config.toml
num_hidden_layers = 14
norm = "rmsnorm"
norm_place = "pre"
norm_eps = 1e-06
bias = "none"
parallel_block = true
init_std_qkv = 0.0151
init_std_up = 0.0151
optimizer = "muon_variant"
learning_rate = 0.0033
beta1 = 0.93
warmup_steps = 0
max_seq_len = 256
doc_mask = true
max_steps = 5078
Each number is 500 + 50 x the weight over its row's rms, rounded and kept within 0 to 999. Layers, rows and columns count from 0. Numbers have three digits each. The size before them is the row's rms in percent of the matrix's.

# down: layer 6 MLP down (transposed), 896x224, rms 0.337, rows 134-161, columns 112-223
# up: layer 6 MLP up, 896x224, rms 0.161, rows 135-162, columns 112-223
down134 097:549580502520506499519512567536523635535487513549475444461469478576537476462500520553509429548576525570522444423426478570593545521462542552627431483438523448460439501538514480473453509438533489501516496530460494494452555521563431440401541478509464464513526531500428477560422527431487627492423414511479514546410532428623542486500494614516
up135 109:491462545466491535459434432472493449508531462465605540549497445573446472554477448485522413497491509539452557521481509543438468487513540582517602464513514449438553465456476517504477550465500573502395413544549505525543559501502538505496509514493411484580479440457464409466433548513481515417421477477542525575497490467539535548550562480393
down135 110:455542494502506561490438454501447482558406451524502482519440484563570502499581578454478514465424372424470616490499538584503557488467533558510460640578467543438481512498409544446525527500554606417590539478515494412492458567489629427574486466561398482537526455524464497463579430554555440420486571573551444547491460513591388505545544463487
up136 095:450561553534509588541548530566549499546448546541483444485453536525491460551433529536464564496524561568474421458643506437485501422556534533382543339547486517437562515471553446524556521490511466457568514540554532564497483443478464437572499513534533548480422506519474549503562528421486607541435541443437558519651494457432493528467473464434
down136 088:560522523402509544471466524527525508570404502525385441479466416597496358392510540507550608418492541464476569543514472469541469393463447497529483403432483436512480582539471540489467567449448454508596521520463504517521503524451550455503582545571459411474503453558442511528527485520449520548440513534504481540517467445580449412428509380563
up137 109:489458555460445549470511605568435565556513555546424528593437496450472495511498492512607403514531524523561494493449529542483586598563491458538531557448540478484522509557557503518442503618483570543565476522484455415439537495509437523535520731483529508418459427475418573531532532492511576431525532489503513445493546446568466457562514505401
down137 111:437511514560491549567502423484511509483508557566545541438447457470498447526557541477516594473605506559468507523484585400534564477467530541504431585520513555530399559502528522520599583477434497566459508455468496422418486446412482481527515498615484538559568597559556490594516494499538491500500540481423556497508589478492451411572534550578
up138 113:473457592442513546511574500479577460495645421535454389502509537671494457465492485509526526519522638576447548472585440421375456425493498474394505555456458499456502485477476453468583455471594548511500488533558488456450538501640513498537491498512503409529538540468437568504564509492441467526503413571506448496484462565512519508488512509386
down138 106:470595425436481565502401429513609395558513548501488422420474506435526437510581490459530455572545494500507469406447487521527478512524451464552431580498564490470483504473491548555548548535459489414557492502572466528519549537543460455500447517508495585422495500633531478488383562472456495473499493595454528538448406450558540556604619439495
up139 105:455529498520470568448567430530457471509478512522480591536475457380467578502510421482481411446524468527456520447540440557456611545587429464357534474561533496581508588478537443471498483556483444469501438556532493532511562511439470480499491415514519468520548489403502539569461508441524425412489554484517496371493507481585486490459450447509
down139 099:530532512500525514522499465470519501532551498371431515477506560495560458502453513540514522437551483482428543499460498546472427499563454522469494556523474506554388436606569462467656475515471457507512439472499533535501438504471533525483505580472454560434395427523547511554413593460465494557451561586514559496486502477495419455516552497496
up140 107:475509491431534593461476445501549482443460436559562465491518472441520543544560481480500490559458546556503519572482488533405539458474452431451521622517527490437520515565534427444497431464512506566528457497411524461493521622459368498508469466524515627585571536467438513491511487449500460458536568469464495515458456489495612493435620468522
down140 104:499484509408535423446617500466504564433525526489493485515413511424487502521481454434515599452488424475592476491515561508505452485501468531484514579447497488443503534494493547481518477508526439385520468570511461510428530467501549549508474478579500520544476377546454574565460613490435450433555422445510534613384511555528501548477450559482
up141 032:529545543526536480454501545435527429490483512468574526554458501417521535506493559524492443555482520491568427553487457434512555552505507482510523497536562466470533489551625478536516567534507554528410476512534508476536496434562462560402502512457557575562483452426534528468468456472456480552548496461443426460564468528613509442492489533472
down141 013:554544531502432525408406498520454442432542487438585569505512554509508468477512491419424458485507451400492538486442329422489572571534536492405576481490497479514502532441488505470443585419545409474454520557582482465509553430575514455432575527576511448517545390402430553565448504483554475448426532477448413522458474512556438537529532508554
up142 117:473556637498480463438498467563490465530436496449427499481471539412493444500516524479492471594475516478490568497499535487500441534528529531481591485441502449394548508531447439527450407554505494530408539517349489394537461531485511543557502447437565492392500471468514476486533531481549540458487553571548564491476524426492528454529511587406
down142 108:607588403514508492520547409491519515496440535483560607589545489554468420470473511494643573416480539387497510463513515450556447471461511497439469502473486497521524514599547569450482539508411457445441542405472447587417495475507563483434472456498446514541484487469428535507523461586578507456497606506468506572404503472458421485615526382508
up143 109:591430469500423425546538496492587488513536483499457555505480447601507576505484518414390437460553544400468635464513509509406531588507432539508595554554600575437548446488531444508441580504575456489546598455491496529518514601478539600445538528440491515473501547588540504481488489454495494464496534520524457488527541523475506454484553610451
down143 101:457461439510463500502488586536454539429504488512457515427503523510582419444486488388563607542439376487465518537452511525456506533408577584544526472633449508502444486499549529426483558571437529522476541410442433578497520525478507489538497510611429518535534468552454506534498524557539571456426532448434529460425484478451543518456509490417
up144 085:475512470537610417512490486571459430415414457523508545521532427526455491561473496466489497621527462555495610478575551475484502477455455510484525438492465512386473469485539421381476535445593586394492501558442457489524507494494448463462504523467558466467586495504461398588443445439574496493481539466528404461470509515529562412512485524488
down144 093:457473547601523486556530480522557557562405566566420558535493497470542466489525484495438524457448418562579510506471476470478474476419544519429562546447432564468524570563481536565516491382452390472558511516504573409493487459446472581507456530521423490533456570653485546528515410447497557487399535467562493506518499399495567491519535437497
up145 101:598535508473441508487469520515519470532557511538497545525425521530463532339485443573534564480523486540555541539483487572429518422544487555537504452498486571419447473551522474522525461483449482451510518475449517532439490558462473500517458486415455546526451539491412455521480427390447478507546429451510484482548527502599495555556558416466
down145 101:544493466514524439545528485598566482462439523483507558472493553516534483469346476416500499523459457536518545480406453469532553444515478575582462504524466529540487464493549527536497464524508440482408391433504434540468553544495656551425447477497496564556503526590530555530468507569383498514508574596503497449498467525555497446559481441516
up146 097:484473455470538537540415493515487505415470498537495427537478484523509535549485506592502499532533391551435492419528452393513501517485546536453462424448550468543515500473391481464526449479500519431429447493558561628532477533445533495494471562451485479490438536471502520559539460460512494490465465501414524576448493486539527414522443464487
down146 112:544543440563419515496526481511524488534397514487551460437490515501484491510540452445527480514436547465493536552583573480561433588479504456506470485407487476529462497578488550479412488497472465420512582499476442463431510457437604483451559423559478550510446515509462458547544526570493490593521520557494469599458592487481535533482508451607
up147 094:531393453415444417546431480520582410450504480510529486418567517640503509511491485500495526483563457493511522525465537487450558587550537578501500565482564490497573485400505511531501549594483583576511525436491540538510530529489466597500571516491441466562522488468456482461589511526470487593533404515511511447540454523563463456584456490467
down147 100:502607441541432559540442517546405458536511497500567438569501425472498433416418495491612546459484575355435431458498515501536499512500493511594498546475549514468508520442455514509483536453466574477535462470585566386455524609521462416484458534532428486591594469524412468541525553545375536455543523512508510503501471507460512548476393509467
up148 099:486438540488550483536543522469546498511564504407546605486623530571384455526600526497446536506553516489478514480593434500464483478451473461487448570517588545541487541482557475476537544482495537463550547494439494426376510454500306569525538510467452449418498516498526499512503567449430495427457518428500441567462440506487551547486566596492
down148 098:523433441437507460521496508527576499539543486468442561464483481489440478538527540378486550444468381559557483437612542488561466393413406577488547477539550492575444511499450522447473524430506481466582425441567529439403453410428540488498494510591492474458402456578474537514483520589484490449470555534486426506456487547574565540536531476535
up149 114:428511534449486543514499469469441474556443399483484561519549516433378491563529486494516499486545460497534482544443444526518541512568548489458510446493565525472504501514521512489610482440490683533534528484477461458495478551517453517460467637570448549510517511550527540554422460415504451474466525510490625493471496555462417460579512503408
down149 104:516524564497475470555473502456504538502462519419529603492509533509529433436503535461482521497426475484418473531481502520504547507479498530447447514595536502491479549480584466514473549464432546556470559557447446558496425564405569518441518462503509545398497587552543492534447578528478530514500552457493494486462391622493554483518539445603
up150 107:481460483542514464455423479455536450392486542572520474501492477598532511527516494491549388524540418543436425571416519485392400535479582482503537566487541540493549577423531415520502520584514440368499522570462463469542504517506389405547537453513544483496564415517467519538546449479490510526536567456511526418526476544442498536416566426576
down150 111:499558476399495507507567508503454491479507520572473474526517464464541514602506424525472577558529492369341429439437480436464450520584515534522525460430421451579431485431543527455461367522442472480529480557459392395537535534457537447536521505498431436440607530571445463594570522523443387447422503527512546483520497480584470455574520466469
up151 104:492491502463572524340481542486558540482566650541485548494635578479509470501450489475528458430500535475538526524542494511562427521416455514463535482485521507464553414515534541448523491601504433486499605567405471502597598482445455519529497475542542559460490459500533500460494545571451552465469445494511507498523531480471496503577531504491
down151 097:528504382500511522505467502469598509582553483516560534493600470447546367522480545422514529484429484598506519420447580515510534572587480504467436517446524493433440460563520436496517495470503477545477569456498566508489417416555571534430460470542487447438493421529489424488608575511495433455530513554477411485406494397462558471455526382540
up152 093:357525464483441560450439516499544442542578480445548531552480479414540546558498465568495539443557524505650479534530458521460542459440511468550528450560571483451460563571546553534515509504541500411493462563541474460461522519460520508503453483449493465463535480480535432503431549444512555489477488505521400494524407499450426487536474493391
down152 099:620324406552466417585480479520428521594484504402471485471503416455494471524571484520449480426534505468475466481384517447433576522537526514528452570429519482490464468473412507543524421559522441559465462500504503552579446487471519553452475524581443489515510558445477464513535437540522558493512498498580497541459502487534536491415509486499
up153 066:538467525540463475478483524536417555509485456489585554331595544440517461570385514481540478499493484505484540516531415455505499543509505522501550563553533500578517566524508428447561510513535451501442559569513584520480521515476570442455508489566495555442623446467454555514573548504451438485536449573592542534583527505376482476566553499565
down153 093:490484491529455444578520475530438596489410451523521540416491502581562432526442518487566511393531529494476539418479474477482408494451491584503425512454532555498491603508533453432502474440482492566532516512467508445478583499462489444477509553545497516433571589485475502559496553596476394493378465596483548596518433553376483480507437507541
up154 108:526418537483468391536511496544495528578460428528450518571482464465576474499468488456529465411496517456444458516475472384475578471523560520544531485520476464479498417527534509427467544560525540568485543475463517431490547557570521502496549432488468476582430557454477544509606394516450508579510535539420523425574488500466508481499440462438
down154 112:535577433437529488489436451438551485566482469535541405553489467406559554480508518385528571434571481415507651414445526448483520511408533544520492542526427550598525563484518443525473515563533410565503514477500531529417531423539444452495423458460490437486488578555441463503522423496472461464528489561443486492456499534518504479527407516596
up155 100:419526494511464489487498564421539481498527494533531457581545413566491494567540480467545528483533600587493573529468500582512470547499427464453569514559585489438557453423447528411495463496465521475351581501495519474505441492456462480501528452533421525452473418498576485464529422469480569431502543347451497540570462481492522602526460458530
down155 098:463503474540452542545463524444486474482445474438409529474518523551553587538601448563578554383491488513496573533391536342543425453450581584567483535420457513476475512485579576527452476492415428494543611540496533455566536504398493461468468503505487490449517468517558570491584461465411425433535524548425521484484552485517488511603547486526
up156 116:470581387491495515494457570463432447515544463537452543511466478527506389463399451482563533412513475537486446530462549436551482550527487479508477504512549484560440453545536527506505492563458500488557546563475572526595537496508439560548537491458504537523506520397489587542458472515521484465533501470474520528554608498512548632534477516524
down156 107:509624526481534518523553452597509573511478487546427524460451408496536515457470492477437542489552456456461514471412520527514536449420501522469419490452442505488457586560586462505522445596566507545481495507535594522487513571476457393486555506583448469461485530493420471518475536657537418516470582516398525511482491542507536480560583443459
up157 109:498408411457544481560518448502570468539552510553446549438511525433500534506389507549588516557412443573545388438494548431549562473530571500482510515499547426572364430491507564483439491417553446501441578484499445424554491557533442567528417461529481545513556548442566495514461509409483551467501452448528431560514487521498470502475471546405
down157 103:494437508460513466503473551522523508487608488543422464451445508482609455542544502506615608515570489426500555467495503621585627516526537499498504515537528508519492533529591596466531452542497527539343369452459456518495618601532506493492553530431566418474585387481503469585534453523486480500487426599448496504469460549467529473566519575613
up158 094:441455498434478567495492536461380491594530472521520416581469512495497496574498437432515488481419483529511522521458482452533465453486542522403450431503555500418527428498462490524546456550567613480509519620499513472558536498506444451556515473506441530482555579538513429474511508403497558462458364509533568565457559487527526479460547551438
down158 087:519500491452510507457515544465521470508481542505582511504425521467492430506472512460533525490514516415478583515502412533452423543495573465459561432478460537430509529445551540565525392456573474427429590564559461489506501472490478456425660569529435510462579519489424451539490543464531517510430480508523549559447503456541568474492547550560
up159 120:477510474537433459427557537508495505531427446570488486484469553445434422530502529561558503683485533435531603470521376491367510493405453541544467584524568457478468517552490484521478523555516497441414430525542427478603556493551516494484531437566514553585531502493474467427482500380470531490429352530495550523587470452419467527527497463496
down159 121:517500506462534547509471490460612582506414504505506484519426440446526478561444583526483429465413459489476581524457456547507564382496528475492451469488533455602446462557601497450501536520430432450507486585460400411487489406486609446408472521527533573586566491491566524464497550515507505541454428606561539413471457584524541525476446530512
up160 109:521563531474404496369547629501562537468608500547479516574544499501532511481504479540438469418505553569515554516504463549502447443434421569550507354448566485461474481431470592423529482468462532552469508574514541515625479498621424454555551481541538493586482504508524472544467586454597511475551491436491521486519490548409465533463490489545
down160 106:529461432484544434466508497514564466507578493477458523519472476505486521542510480512548479427429493375460511446392460483486461531507535496544455514538519497512471430478577505497473409467558408505484415507569444559444512465443498494561445495457541460488389499541387622524501507484497502439478533603529507583404510455421516436465484449482
up161 113:457488532419529475514475527497479475514597465546459600467572463438549472478495482463477478514550554450561532532480462499467414482473438430553460539514441485562393486457485484411469474505432480541452524458465497440461560377540549456532533513504570500476473418463501483535410470468508503497479510484507515421425594490439545473528510424417
down161 117:537504511487439495488494512516494524530515495518515534449456521465488438528510561403509498535476538501466570467458435536539517494508433609500478557596481541514473501474592554473517418512486410503472564446468403506500503501515490429540614430571554489403560538576446489512542546570482504372435507562415458476483434498525568518565565542520
up162 145:489582473471458448498620496422322449459678485521477521583492472495578523473506494477496520531518618560487567590434488548383483482475455542531513520585535480443522488591549438446587436533454518447487474495444576560437530528551509507569521521532582487583414442503438552516546516505503498488617500481587529540454481521523494583490477495562